config.yaml
tie_word_embeddings: true
parallel_block: false
init_std_qkv: 0.0258
init_std_o: 0.00506
init_std_up: 0.0258
beta1: 0.95
lr_head: 0.01
decay_fraction: 0.74
dataset: "wikipedia_en"
Each number is 500 + 40 x the weight over its row's rms, rounded and kept within 0 to 999. Layers, rows and columns count from 0. Numbers have three digits each. The size before them is the row's rms in percent of the matrix's.

# down: layer 8 MLP down (transposed), 1024x256, rms 0.254, rows 565-617, columns 128-255
# up: layer 8 MLP up, 1024x256, rms 0.184, rows 566-617, columns 128-255
down565 095:512582550484484478454498515572530448498476506520525433467500494485542516500454441528486474464437437503462489520486444557541516458597500462554514488560490474471535520499535407461540438463483493525496457513532565504584573501535490460410493466485433551453503572482493502516475529470452492465490520469495460492559508525467485481501464478520471543517558484494517479466514481532525509508482
up566 094:541516490543468538464506489468440463535564449579510502523547539473463453560590500559467594530454530484479565467455483467517474525552511479551468478485452485528501585543477529507542565455454514471479536442517524533492520478483511520505484439482490498517550560537470533434445473511507475477526543484533518498482469577466457499519471505522541500516534517488525483526489524493489411519552
down566 101:490527539508511495500524452469522478506466524452550502469468477489549497509522490526427397519470503512487491535505537534557547487474491519512497507559538510492456467569461550451502533534558525536501461553556551506545461523538498489523487547508516465460528365526552534575528581499561480441427435510530507468441532495497545500551481528606508531527452513375562534540442490482496552452497
up567 093:517464462504606457520489524525564475554467521477525538466482505501512512546520505519457480608503512497454475447445497429526509516472536476476503536536471467481473549474503462562520471508497461551484461451457512395524468440535479512549499482428507461510459520519403479505480524484541504506411546427515417565514487505567455479552446501496507515532436443570523530457562431530473474459510
down567 086:416480508508480554544478499459404506519519481468465457568563506498480522441512513479567522539517525528396518462527496512492480473489467542541509545489450583510515451504534529522514566487457536535528480432435540506526571508467478439441527503548474490523466496502545534506489500483508471479596525538496528431542476466481489447549551482487462517396552472479481470599493494562587485527498
up568 096:465505475471489460478505531500529443537467587472473493467485421481553527533518471460481509524535484482419502531519496410495483624502464526523493530465496458540582533533481545466453466454477507491435511480542553408497534525529456434530508526492424421553513459483495448523511495586463507531542504495555478457459536516497529502604498489441514471529472535500447427502451533494541489509503
down568 100:444501436511517507514537496481527520582464537484475459474480520502492542457401547454487496474576593433528557496486471446488551475503497459449530460516490542510546425470527463568491470518505525491521515533528432510521489457543539550464499529491487516462421523576518514436509515461576497502438493582475548488479502467525556561468518480490537483507525453503427487506506470482502499482449
up569 093:442434525445576576455483506541511524463529504508513527485509502445616432550520549439458541540477495589537483517467453547460526589475534490422426557487510536512533424518520451475489469437510495457464556456493474457516453444401534491569483460482490471471501489535472471508471520522513535561492459538554517425494426504519445555514454442449455450439458515480460563521559482481522497510505
down569 098:461500500498489514532469467481480461458491507562516459521478453492511469558564469461401534464493465451458450432524481483510431549505434525482471538481440477564417473581534507533506462471540516518512479484578485528487498488532514473537570541503462450505505486487487550535432526453522434533544483493514482540469579473551428549494454452468501542516566463485474502498436522515477526514551
up570 101:526467526472478448437515533446507478566495439494535487441448542392514462527501530491469541455511480501454496459522503438502463463508535548494478442463430519482535503529440455459510518434496550469448477541532511474476475479507537518504454446503463564521489445436538493501468524465486485461453459472486481492547502515473507482411547500450498478464565475541512525441498569491519532460499
down570 103:468499501488499498476530409519493420455507475521553543507513522510494459468533483457493508496529517544553504459438504518529458518473451532529607548494517506576537592521471485516499499479554588570505481562497474479533535585551560456495464538437519493536480446543471575475512417513506528505497430509515498519509477556537525477482498549515417570506479505465496502544417547474545488582521
up571 104:496529483527538502509489573494446492539496538452495499468596523504482483519469445422478484520506455475497519390515533459524507466511470511523546516460476382474507541440512497453478559492498488496513494509476383484477537500526469462511525472516471546505450495534469529555478464537557530543489462475444519493556449379507534517425423533544526512530438549512478493421535452492535480496491
down571 106:616521556494495509507477575492477521530501408475475458450545507419513499494515539471453516491494499455496508470472474508525507435492472536446508486475480459498456478520530471504574517523485555545453472505484540463472514531480492523539488448551614486509522436556488497477495529380574499580456489555466492460524536472462436554464516530428520483493432490465485479521527536476451472444422
up572 111:477556519493410510524514517516431515532461486464443509477407476555470571462494480437538490470435434523490486492541511514524526499471607522460529441522446521533507511503517470495503526570492490546518539515545425478491506511430486482456455519559452496486493523519503463504509494610455478537530445526574481523572497518556407553532477545543462591477531449536513510510499494415529521441482
down572 115:567498558526482452478452558504552500490565513551516418546472528517475616516468492534525534437432501513470420547521466491475487394460464415447535522481437533621513527487485447504590463567486501534549510447511434535548524504511448500532498568494515531522496534478464490482498518519513456487488467520513572524516567533495459461502485426473458485569526501446485519469482524463508447511488
up573 102:557506486512537525463504492496444493494498434445500536545494501552482480474541521429529386488447619539557464468490528484488508509452614411555497495497517478456513514445522446511538594547419521563526510487455591477468523531454436509508500458504495493508514575492410486531425460476482580541511496537439441501534534499503483534523478492538521484475523565497505518489482505425456524472537
down573 102:479550410566479457476475479532468499506509542508455509521450440519455491500491489420485463537385488498528461420477474558496516553468486542570533477540539505537547573537509468514490518535534485460469494481435493476457545532499474530508535544434566513446458485510468424514479536495473464568426589552469490494533434487572482402428437527480477420508514486435484484576533556449537476497526
up574 094:516433468480503483511516545518515468477396516536453494526470463546506512487511518565524508464496449485429510448581543509521476532541477524532468453541573569440470527569531465494453492463431513511492458491618511538518506571507478531501494498442505442547501502497536529486558521490476574476574456526546492515601494557487519485450500545482492568499430473489489482521495521529484478485549
down574 089:465550516498535461568469491518537518456511483488494492553549480434485520533460474499523499474462513574528533536464532452545593433536557511469549568546486485530497545534447518438397478454568493515538468510454501476453552491434572500469542554465512533419541512498445433523562467470590506520478560502501536560411574437537531586476552476441472406501516520480478499423518541457491482464495
up575 099:417460468531525482514470512503511538517514544561506528503477477542445477428565474471500492507425513463496503538590481523473525511514500545499511530487522478412527554473574531538500533544473490468485481492431584433587469527523394529514551509468503530512482498414441519435431451419516478436542520468475490484479505560471519535527497429419519515471505550515497526512499446512486542500534
down575 094:594510517482484467531520454450502511477498435414513521500476529439484559527468451493442537533574501539468469466454524445481428539535497475519474448469476465516496478565493428498477542472475500511495446484532475509475474487454573475558560516467560557506533571526523478562556488527469520558467553564555480504490547576488477436457455530458459472541504384499502499516516450535544514452503
up576 111:507517461450512515448536571494457479502491497468466522528491550480536485512522471464520506501589494475445477502524571545564555441434478444440522528520489540579535557524481480507504487431504449478540515459495484558524498424518496577469552578484422496523555498518506510531544489469465491508471439527447571525502467496475454468513501527473467487446484497533509455509533497456494529481499
down576 115:495469553439437531576527522471429491421489549434451527421506611493484518463488456468485543503522552482485435494544512531532479498466544541503522577463508481518427472502513548519493558450520461453552506502512484514553584512455489519458518594456465505551510531565481499542485497529506503578498544565560528496481558475505506444497470460519486516418526500483468496464528466486482543520512
up577 088:529469502494451497536451463489425425528549558441533479466477494513552514498467522581584528554534490432454535499502552504526519373508558449530522482595450500489607561429441458507482515465510532474565479498481500536529500480444473493445511464460473558541423500556442494517458509532502502486511455508501551486620576477510461525531499476454438513514464459563496501464547536547457526533509
down577 089:529479446528474443458505497446532514483457489430564522506512531432514493426516526439445452457481528520527480476532461559532534554540409544475528454418499496566481491596531527518516504562471458496463506545529511502530550500523486523538457516527506506413539452510500536496482459506490490552469504463521497530520445466458574472450460494528537452429577471486480567549536510503525485497466
up578 099:421440568524469462497469496577483518471437412491554489488486472496457470449532579456518466556535499497488530478516547508486566368531463542510604467513481470458562459468488507495502535538497563489515501493523570554516472473546493488497530526582444508499479546505529500551456522518449510558480488470411466439545504499461493474500525567473511486496535514500469540471476499496523508524497
down578 104:542487507500508498529474486514549489517494448543500476510504526563534462512512473533502467502428458502511518508525432493463515369544515479508485494527452519558494501493488545479488510480533496495506536480470503405536478506500488534488537431536592564569473468541515508477509530555578472622518542504463512529498449467540525525503507476473549465503538472452486505441499479461482547487540
up579 091:477581414445478512433505443432531485483459540572478493511524506530578499522482524532437478515546498500531430499563514520514470510493569598506491497548595490510555573469469526540515566477462509485475436584465531464482456437558484558470489584501475469457541473478526491500499454532471460594536490569498486479491482486540460497503495562458514588458519585501422445469522472427534449531566
down579 098:448507505502546510561504486476444514486479503512512465546520532497553578449495550537537536496533562437492504461476439488383573512453468457480477502529551504584520572513534475407386455484545482493494488498543456492474507588502456499459469443552477463526537574560485486528532475514531528468555509522506448522508513483575463491490534483561461481504451499498513541483475518502389594483547
up580 104:408486546506509439518493476506575456489481479518517381477525511538492406436480504468448487482422534487488483565461525488515492539490491546533526471549454449589441543548492528503485454420573508503528471458460474436504513464503456523464435489624549564545553540457537488492455464504521501523622465516510437536538489517431504546519442539499453501464527479552563505506561518474426564466512
down580 088:318491589568472501539479513512577487581507506528465525482481491459497532508489506493475502411573479562488512489454528454381528488552549472477468511512537487450429504538541524466433542552500539485480540378495463518518505495492479466526494465496459535510471546479434547563545499521542569489436424468507510403468460431473513460510574508454496482560509531476503524545406500472477507527539
up581 095:434515488461475591479476528504489442547452481514468544458471491525511540498483515508436486552590507497512513503479434525494570577548543515459528459529460499468522481481453481509529462499479506467469543508476410571485474476527479496554492509547464516523518516439516367478543538490517505517496548511516487493521467500491499490646494493550500488524550561480474515437498519538496517493453
down581 089:535491482518555453545474507527513554461462515425483465490535498529535495415526495493597526510469487495490532515451550488485458524453481558484483481482573488506512571407504502473515502517486483485484527530504521519530493547497561538516523531490475542502507511495471588482523447426500473492503448472520469533541493459480553487412470551499483499516431391518547495538512549453450459515463
up582 099:536468532421467477498543506456445547541499400526456500522430544492478584417471577426497440496453561491479490505508501432490496559455492562459481558546478483494527435491559541479498516527463491417495463476508447494575462470507478523525483460467533493496448527460480562548473480514573516485519478560462516456523468517539538538552484494508538546562490513545512459517438563457545474526457
down582 102:544518547556464481563534528521466515570466480532523508447474550459495463533467514515547466534569485560510502532544517551495483500595479517519575490551531546490529545501493558476500563459483532458502460473537488447491502486450506523510524524558558525525516508456530551531569500420600514506512522571528457547483547487529457527507511431498426506513468529449469474472401451582584522500506
up583 095:524428446499519545512492496483533490507487528494490434604492436578503576508604544577498492541485552483515430495473453507486499566539468500447462549480447466449519475506488528486521507534421546456473575487482506494460516540482456517457550463523510553518524511446567543445474521521433511517549432481547485496475523487546533524527421528519507508465426442509497525451532473561563554483504
down583 082:511521540469476436452530524458535478503528439487511512528474467472515523513500473487491501475459502552567528555535468482477521504446510495525540476498514455461551476449475532453482479486543547488524501564501501412529460552412545471489576497477549496520497512463478492553485513520502491528452450465500481482465549390476492465471450493487502525509518458555580495448474408550432500503550
up584 109:486469514545568518532546506532527510515486458520539419465483490522521505485555491547532518510552427449542515508462484508542534534542517458482590521485502455506525436483480429502594498588488427556527488498483424459463532515438463498508520507493477490467547469492476491483482547470495529554495457503468510511486444537502483505570542563378508498479491496511394483568523475472495470439479
down584 109:497454514474537483483544548588528573462434470550526539464449565532475456507490535527520406518539443537473459475485463570431524532468528505486555485466430500436491460558448562461489454560484486492530416498525522434600517417448473493501478501495468518424543463497503503469551441477522563437546507477531499443490522538480528536540532486510466434519460490490524525570543534539458490466507
up585 101:552551543445529487533484509488472481528514490494475451456513570494445527441505460509429497536520435501529525494574485480454582550490463487457547555527460585493516476530556545586442493483485434492511470462490537538482469473527400452475477553515462493499474441487438462539451502465539498567522521490528511493510513536451549516573485489547502537453545519394544458524545482438542446519497
down585 103:542527496533485556474517455529468535538482484514487454524485493590499489426478472488567543519473494447545487480519505594476482399505501556533502526417470503482452493476531466510476523527558517546455480502476508508479497500499562387472511396436533616541491480503506545545481537449433431477545498508487528530471524533455451489471580515497431451517564473447521483473480519460525430498439
up586 098:466555475518474505514550487516481502485528548553587465483521504502457490494498481468513509530524529457492492509553582564458521525479521516501510506511500458431482510502597485492471494467473499461495539521526472494431520553509440495503504555415503485501469468454531470492515495435512474445439446485546502572495473436457487451460531492451491523451489530528427558580458475490463466453381
down586 099:501518526522462485530503385445454470446464498458512551532449498514493492473572475496509542520461522504425467502469466487508540507493477434536488553497446544478490429516485505492404405512487427507516522543502510565480496520524461518523476488567473441485558500493471479485542472476439609499480494534517405479569485522437565520559517466489468391526471464531467499504489427527507459480571
up587 094:568430535548529490480514512581454494560539497455518493491446497598463488476570576516456517538535605483471453509537447524484537461484508539457517543491507507575531466474466514555552562463465481511488498532524438482527508509494499511528519575511417439510494532442495569508499500540496484410425514454560498550506475548502501463510452517477512468494544459474505500472477515575388492475485
down587 090:498572498442448474499473541454516525459528499507535466520565499546495584527418513462520546508484409531447457575466462500521496448480429507561519489466457491454498570522496492447502442457447521490507508507472462461494540476455529585444553479430549499521506514469432571475515560473452534517481467472555515470466384447465549496524442483438522483475549493483477483454547458493538460470443
up588 098:492523526517439397510541453506446554504507488563541500448447521561585473455391474446485511514474540526507464527532493456497506495516537490480508495522527516455550476491426498526472501530506524530509459495556491476469585497494498431595520537529547438457464506474579468503423496478502483484500501529539513545547445472499557513506507489545435515516470479446481485483528495511489501502523
down588 095:554485474516544443500502445463475537569505541410496505537522503508510491562541471562461523470574485482570493489512482569448484501494496478517436532582502480473492523499520467474441499448511465453489521536487485505484535438523546443469522510483560540533481481465527455559437513444521542589440375518480508525497523506437564513498534458475471523474416501594437541467498414491469496454567
up589 094:472503462518512549561547508514508565489548490434491534519456456465416470474507548496472503483493576537515513523525499460506455510496536561558546497490477486385459487509488511418546535514532438478486463515539467535510439531495548528531466524518509410515466520570476466523498476506527482539520444426463507471497413526461558525458549431478484518494478502448496500517456442501516502454591
down589 094:436458526505522512515534442541527495506506441464471481530516434455575476549458503488483503512452533531527536481396525464582545458505456465535510427426571498493520503506510500522501510489473532481425521426362499519440437491509506493527434511486455466564553450499483515481446415598536464464535456541513502486527427550506428450484456508455488525472501528541468541458494417478472532523484
up590 096:532523460523604467504524472489462463506510489501542496506519463544493564472527533454502448535540491482567563467565525480532500474415519551526466512520429493480501522510433504492453500536533570546436531461492556453492457512520454514436476471533481486461405512521519440463474525485448506478405481498517535500501600479523442510517513495452490494509476415416469490479465580514490510463505
down590 095:516563587506526503559498478485484516500467534486481572490495552467542488514492443484514523497442543445511494528544524445500491538541488447526488464444533579495525512478563495484470497504507446501531510494475471507527539476497471511495454548516453555459509403490493476452463455476540474409468468486487508503496440485537444445484483520596514535472469469528531500495546521465454408469434
up591 096:567560451479497466479495515495559513473493514533468522497503458435463532515503490407510526502498490523439459457551537433537453540529561509569529473544432502449519468532494457533486510444468553496452500487541474510473475465514598489491494457451479474436475449428549575491491450508522477531447461467447595509559482426513417559524398509516471563526496507495536440514524507495477486570520
down591 104:573517563530475501492620516480527469505524541518467491493448526472471483523564480521496485596496546505389456482529464405547524544493508518498450492533504450508464465498466478552531455509485437448402530488502561391482475503474457548501469450537494452532526509549505429538494467589530507481404607533468556410524544544451504481555514467482537544477512577489500469522485507531479524500503
up592 101:550539499467573468480526528458490493505475478466496460440527495507508571486489469520535528474451524481480490528524564562505496475486443506447478408493494594507577485495480491482474449552495521515450618494534471410448568497513544446555474483439457537521522575462456466469544504512525494518514606495535578550474461412484553530496523512496538463558458514512497519487525498484495459513458
down592 096:461536514512485574556469528559446534478516464511560521462536489528532462670502556502456541561446518516512427508495492519458461487465435482452525440513447509489564472441518450562459551504461512556524517497521473416439516503508473479449514492501535481502505513510499533494429487454491449562436417455452525402496515490459508475449440433524529513482514522555448525423465499459503481468567
up593 107:486569565527539532519480575495487464494494502539526479601487525424535441537503519492432460472539473503465495431444409469447485522488524483576544568540501476518551534510527514555390538528465454527503534496498440414514439494543534532460497479497490440539432500465527489480518511569561586506436468508528503508469424543512501533475546528534436510528479576585467502479506517506468443539484
down593 106:480580497500473499504543531517498493593552510502504495518501533457543555524484487482531499537474489456484501495464488411465537540536483511506423544471481510458508540490527497528501552453501558509511531439470462527496441479546469497547526510554510526532463509456475436459476480447462504531524556510523586513515484539495507480504399485551564435543499476483499550442499474548466496482415
up594 095:521503459517450487546512446548497526449485549490507520445471505497536518547439496489510464496484549431499476582552527529473474542474450466488590497495417484449544565502540517517544546469601519505473468452467450464428585490463491470551523546516474525442483449484506510533525493492548600600446503463506566452522577577498552537511519538542536530632537502493561521477515443568454503501523
down594 101:499488452467495472527515541450523574537491490479506555482452557483503509478508530488579443454474431543526462557516391537458494499464495453480474492529501482537457540566532510526483493448480492449467491491545507530480548443565496434543537471559488534553495457495435520480497458516470537466436542543530482583588470466478494483458538525539544483527446461525531503537528422537533453494444
up595 098:489514519477464506493600505539460492472548513596482505476533418494457512581513510468470488505531405485515520480447485485492494506539491549505469503542519543487478511460473405467489532530547502536569553560502454428538501465536425517478437484472443531466481443431491566484443511575540518522443527463503493457506466528420504480520483516421523437478486474544545484536468433539503437461535
down595 103:499454549477485586519460530443395472604486511454543488454519422424555480513539578521504466558444488579503546495449485506479523503477455586599521525510550514454553424512487499565461478423460527519516518562485518434463423545500484481518479529528439454461542543462493506510493509441501521508461488508489529474466473514436524575489513522480456501539493426492491479479505551549463468480546
up596 092:466501496469483470482493473470591574471470495518506462591533549492503548480529483452523438484447461474483486470456526496472433451516508505546454502577529377518481476507451429555535476446457517458517473448466511510491599513471477448551458479553485505452508502531448489530495492546415454459458494496451485511493499416469455479523469506523408515444508450517504429523545430544552408474529
down596 097:474455487448545503472489530531496478491484541452488510524611433445557365508515501574473499480527493482435580463481435503448586517506506517520483493484490508486522482495531555526490459584499522627527453583538448469451437466440588494494538556542499503451502478408480486458554469551529502540471481492447513512508489509531524459426503504504483512533542480444536561543473504529438556512441
up597 102:531525463559474457505472444516580498469453509527467499459494537464455483481478531544459400495530554566463536474557449485459486524510533475482468539506455497511523516532550469468495448467480537488469506477486539440499380543519545498502500500515543492456500522476583441494497519477441546485490498481507433494496507507475445473599500480525483581515459506436541581574497526472499392457424
down597 099:510461525530504541450533463525509505581483456518478519570535446606588501586492495461531426465490515480529489539491476472489500504567522470492522472503569479467517530458493473473491524484489559507484498474525496504500462545525460492522562470545498474450508473507563497505471546511453503379433530483466449413561461558427422580482435482555520419476522543506485429517541470453487536565542
up598 099:458437523602436503538492554481497503537534466482471515486507531489531534459450503516522520470480516484478524406551535496498487599447463471507488533528575513488514453446590507536598474537494467514540533462464482499505458498588565476480588487433510502509508488479509505445488475508504477499535459503490554599475529506531497520517561495495504517486531532493548476533485475465525517417515
down598 102:441509506576536431432504506500499514456456484511494503537556546486536537552498549398503548510473519557521538482451488533475464458565508488421476508475502547538513529531467534536510452528549526528557515480500548575575465510549555506508540496609535513450457444433474446447485581469539518551519508467526513469454525488451492537483492481465541441491476546536515454547496475490495466485444
up599 103:498562510486480511506430531471500484500462512470574529468464506464542455480500441566573500473463553505586566533529533542508561553491486488483550534502427469570512469539545459462497487543421485448559522480523498522535504481500491465486556549485460442540536404491498557484495574495542521556535497559461497472492518524499471494383477471543470514451543492509394494518487527522527472447484
down599 107:545435487478500467506500487449472499489493455545523468492421526452511507490427507456494575462458499530481523457438429503472428496438486535493483480453484471572483472498551500451433507595544500594498494427495490520539538476575506537493491481489530470559450431491506477465508500562499497507531498489565503509521538490417426572492483484515392495489472424473537557476412516504511517533490
up600 095:540479549456474503536549522487495530559520470470511482521482546539505475478466582537468483496457504527481523545482435479534492565493486548439504549488477435535512559433487505527502481551487472475485501507512453575549489485499433423573480543422412506499472537519496482553519478493589548507491549512498481509482512433477509472549501464502538522494525432440556516447439528459454546578457
down600 103:545476486523492577454460467528502477516514544462448510579445437511544506491463495582571472453480510446516509500500555491562515499552445520512564483449520524489525522475508471448537510509457518430538481443543554510494525478492459506511460585533502505547515485522538531567433540509424506480400516413409551430458507506495467490516451555580496432417512517530515448520473506541534500507466
up601 110:557430553522582467517445488482544472485542456467595477512501488474478508473531489444455548484483520459506500478463527526571478441509555555578519544571466501463573464424467487510542562538500536499532519465515533548500475468444526522507512539506525518503523478481441512441539550478549484474401501521422509471444462537503590463493567487487508500504529527504427447513465557559470570527508
down601 105:529564508510514480493473513521559472472487443560532503519389453556488486503443551524453517449532507531528449409497430475538508515471497504487467537537447500509527483499537520511456406491491520488468515505543432575464527506489503496539532500474473451478526490481470527521540474500557460485455521474469506555529453540530442510454508536488465552452561543407519476467443499542516512505506
up602 087:536482489439478533524493473480417543544482567475467492454494513536514533574502559493547572470439466462453518524488548474572537474461505555627455483534540459469504381523511455516433502511633447534527483538502525554504499523470507471530457491548451504530461485507546458421500486597551551491512480488531563486510499485508508520445450493461547548499547518460552554484541504423557469527475
down602 092:515558543474495488480475472507504485563456481518529540464521511469507501493550513455480505525596504571511433492532605492449548476462474537503538463447470513535482531592481517484511504454527471468547542421503467481443494495545475487483539475457589462526494467459495540483508564484447472496448501475493468447498437498522499489429457505503528502539500577467440459451548464546445518411473
up603 104:511485505476476617439491529480450537502601462434501520528496473526499510485502439457482524541501506479558515479483467525457441510478584491513488462483452508502512452503473420463482487578475561479517515429490544498502459463464468468514492511538440445469457447541464485495436447530437528457511497544456530450586503585568498549484556469513436443462566532548553459470514475459524447437537
down603 113:462462466487607476524522541498467516508539578464468505553522481506541529497487492507450465513566456553500511572499474527489554539515468518499403513448524510547489427531504528524490423496467521444476484484475541620487476538438519449535474627483495533472476546549527461529486536507489494502524477405509500517509541443528527439499464444508477463495507523458470485555485508568476572514530
up604 100:463525451464454504489514543540569487493474501524572520494540412504483485499476517504513529579569511521508477446445452445434520443396564452495483575501526507488458473416460492549528536480505468445487500485476537493461564426514497520429510529516467548566562592544467559459457511563481544451514533465500532497481502549469487516497512454441469484397571597456628566506490519478506557556533
down604 105:377508545471496532490506513521475541451533478538478522465499476429370516536497559481446493484496418487526464503545529538493564433480499487506465418502428506512514539452502513533548566466460469528482439477566501460472476445552461512503452527503456531522609377441509437509510521467499516533463428509530540495532490565493490527553509516467470510449447511512523492492469550434439515535474
up605 105:476533474518505549565460511474497571480560506433575541507525511453466455510491554475476454418517541547492524430528553507519415509430487581529478450514438514438505552554542460429452601516489497494453509494553535456484537644574515444509525476552543540531474483484518531474555467459457478477528506535488481485510475515463470530495493486544504538534502460538499490528479464543534546498442
down605 114:542517495509465486538496540463476461569528550541540520515549504545527457448491556474536443535492566528461528487496538538520477488484453543540497582476507457451485515450501467496463535516586478547537432507569451469542486450447515434514543536460526482453534502537506539483470447523529494478465574534456484414509448456459557498521503398476499593523522542513497450521498402430531551455525
up606 104:474587501489572476449522553514501464518441492507466496425463455503486501451541533467478502500502496551518522581520563585490481542526507559505454509519513522521509535509524457468504491469493493477537526449541522565545500467541455490539441546489518478472487428469517479516582505503486502474518496482421466565514546517410546541481548437460522514532471508469440475472513491512542494553516
down606 101:416556439455508534520530493429430495557504434448459528440562458490484512536473479523480523499538499517475533543543468533493516485493458527526517507513505552493432529498508534491425504430514515452514452528543531566535563499455473455540522454565501503503440495500451475502566600483494507535506483524451549520439540443526499566510496443464478428443515505508550491493429533516532500468563
up607 108:480425456541539513490468515531439517476573522517473540459463464456446442525487538447421444495394549583536484471473510483505492554488489526527494551518455535524568495522501502490487540590482467450491488440462437471346559524466509543462474516501508487475471542486506515481433496541496482563492472575517486474540488407541404415448461547551462498504545489468478491501519450505510502502516
down607 106:541498497488503488500504441538456538519481479464554466475450397450502459494504484406526469425536559497503466476506469542507477508572478430473552495514452515516479488495459479474504521582536465506477507539532565435492536464481484504473506491511457466521528534498453505560469544474512494485448514579401505469496454502546437456458536509480484446427483521499507578501521491474557486475559
up608 090:449460436554501458490544484483500448555453550498483436557519467555475491463484536508489554471561441487451541504500455477499518522493483454489531474497543575470538476428459421533517495516548566514503487465461448512409544578475481469436468521518545548444562524530528513520448476558492523497483486569510482523491543480494496544479447582538453519516543435450511560428542462525514443433481
down608 094:392572527446505488517554506499504526536450475491481537497520437561464487482513499492481508522570477516539476446521569529462516524561491556505544484498432511477490494489388496421548516497494492446439537518464534502490535581501456523495568526600500473455556472491487548469474524573441408541519441531437488530466513459491534480468540491512560434438496441536509566438480525517516459502459
up609 097:558505538488522471439549512501457490548489480541514504494513560455495552511522516458504483434452447427501440437452475481579495474536479504554527529517524517537389491425476465526461533439514499515518462443513438492528587448570510506470459416458526507504554460559516462452508549507504462488414483514455509541511491461516549472464458425550534483532507429546426505517518487431472461502548
down609 105:470513490553542537377480487510508500551535531434530504415452497486494516449509487507497500530495527518493490524510601535410537466504471532385486498443480491472577484508535429479476554494487468486438555540498469488543570400467501522526488510523499518541457485552485501481449556527469549577465571468538485536503526492506468458509592453475491488452504483567483481512524484578469473588502
up610 093:530492513459465465497506513527519482559530499469502519572515555522478520472406515538544518495501457542518454544545558438516467517522494459492458561565543531555501553489421482380575541500510546547456490436593468510416509514488476470487519529513497482419570490526511459568486543511507487569575491466574407489482476526498470531508471486467567484465440439551446527508523575469476503517495
down610 081:481475466519524557472552536461428498522474457518515417525380478476491481510525426509457482484478495448432429505474509477527521518492554471520520413494475480514496533507445470508494532524462562476482499515519533486489474472522512504547510484498511453545501488570552466532582504521443521492547486484425524537524537499500577531530543491496417585495533549546529520472543430562537487503518
up611 100:430465431517508471514558466444534576471483512511553477457509575470571461481524484426515530500512517519496518426558501461572496525505517555556481502451526565446490441529550522469509488623517540478494580494459507497445455512506502491477485530430494481409562476498495535525534453498523530439472478543556457467453455506514577491437508490554498468481516556427468531475562443508496507511500
down611 091:509557436471462458447468419427466475468556528430458522527544480519513486467522565472515508479476527568553515518495521491472463486472458445576510514483480522448440505546489472469484461503509454455526484503455518617491439486524498441456483540559518483526488580562548482559538502503398458430552501551459557474486546525553531493490457530489495458578487454528410521491505500506505468539444
up612 100:524513441463496479507482532514448544509448565580498452509528508459517427505436498438542510523446573523475446449536486563514561563497495457547524426528479549507515398559434565502531484509546536487547559437451470498485524490513458484531462455509536519471515454469440517539500548454498567508537553491456508450515472483583533480540470515482524475490545622515499438496514413540465587518488
down612 108:492533498494501497486470480463556552485406519529477542524484472514543551495515477543528482557484539504542486495489505436545541553472441448527478484467480541519588535470545536525456508532516463531483483555457589541571513502463473500505548520498497559494464461479479443474537443471537492533465513486483527505389592499542488552502493423515540563472483503459458528653467477517494507516518
up613 103:527473513524488545502533467515491458529488452498456498452542505448535492526443487493448449513524533503502502531569505468429463496513518508454496533460515561488502497475480546463567543494417492507535456433441520520472507582530555461453525493525443476462530580533390534515405431498524516505441484446440536556478516544521491557504568490503548443496498534539478572533426520487521450529548
down613 090:519516501529455487530505516493569519504508418506520569528516545522485501540460452525478524492506440567527524468514455481441450546502533513487486423515516621443514520502502523493528466473526457524451457452530473481528536465579484523487547463483482484465425618604483507506459476472526466503444559552531460564460423496503509449479564554488527503487522501447478536590481516478615504469498
up614 133:415467534524516523497516514478483490464418508513512542446539449498647524552451518415468513500565484458495476568479505484532499387566539468524509506518506495466466513508514472483487488466499510511545534452505415442476502519518525514464528528531568507414473480547473551499479553516533546478528548448474469454521523534586509455433482427505505463580531534499550502495525438578463551582490
down614 124:531532560533507516462504540524478504534474499500505513539504452384598515502449447424491501471535577489506483513469407566521571484548465467597554511513528509484451519528424495535587399466538481484573500460395516483457489517430462503453569497524499536555425468532517526498490550574435586433434528540579493467535476512540499524519523552515498427498479486557527554512437540544515505556490
up615 098:569520543463578473550514494484480522566523513479420537503543514450517513441489521447470470542469512482490484412462499487535590472498570547446499466482534535444435508430516521562478460525530541469449527485561554484499547462487501544500441478524588519574463549479481567507460430503481525431441613495516444421423552450567491472481516477504481540499517435537436516566532462507465542535494
down615 105:504519525475471438466470516543538521485547558446516513527495530505485523555551466508400490361451457512475503504534519530428469493488431503490557470528460485507439497444482463481556509533516465519547496516493510486589495483598576447537486514513473475520539503584435540466499512500457543425455515493467491514471565479467525512485473514503510543481454535467529524523546523447509458524496
up616 096:476529463497495494553487508439603519458479482443502492539477483550475540463549481424492482514535514510510436490538529508544509457516548512473512462487540423471520437476443446533452535530407575492539524505502445452599543525594536558508557535493524505542553480475515470570504535526501492415433488478545462569527522484509504478444432526528504496510412524523527507457518483443542500529569
down616 092:438462490449508486483527524566486464488421601544524424502455476466477419492481518515490452471519498505472550571615507510483504548475549477502506478480488577507493551524535571467526440480526557510458493511525520538504445496550450507433486507510448526513520491543538504442462429433483499574511552453469459477499457450432520495499505533499431545480522536442481505526520523476520506463484
up617 099:545447521472501488467487453534449503502479479454477445525496503574469522492531545491552515506498507486444512509521467470515454526479453456535477478455502461552477476501486509584522496480468480463534503454526460509524516468575540554443480497402472479503485449531559583468449503469423533401539502464488534481457553527485431520499526504503503508503477431507504585567509411497524429523451
down617 100:483498487408482521471537451451514468515543548566424510509511576506532538453450434472533519485483532478532503534453517491493568471550538512503550499510508484551532585547512543500556498523549489507497507500562508488403504488505497533503588520518439460468498539580498522475529503471564518550505528536558487502475520505575505487433474549488506481511450544456534493470550496433497463528498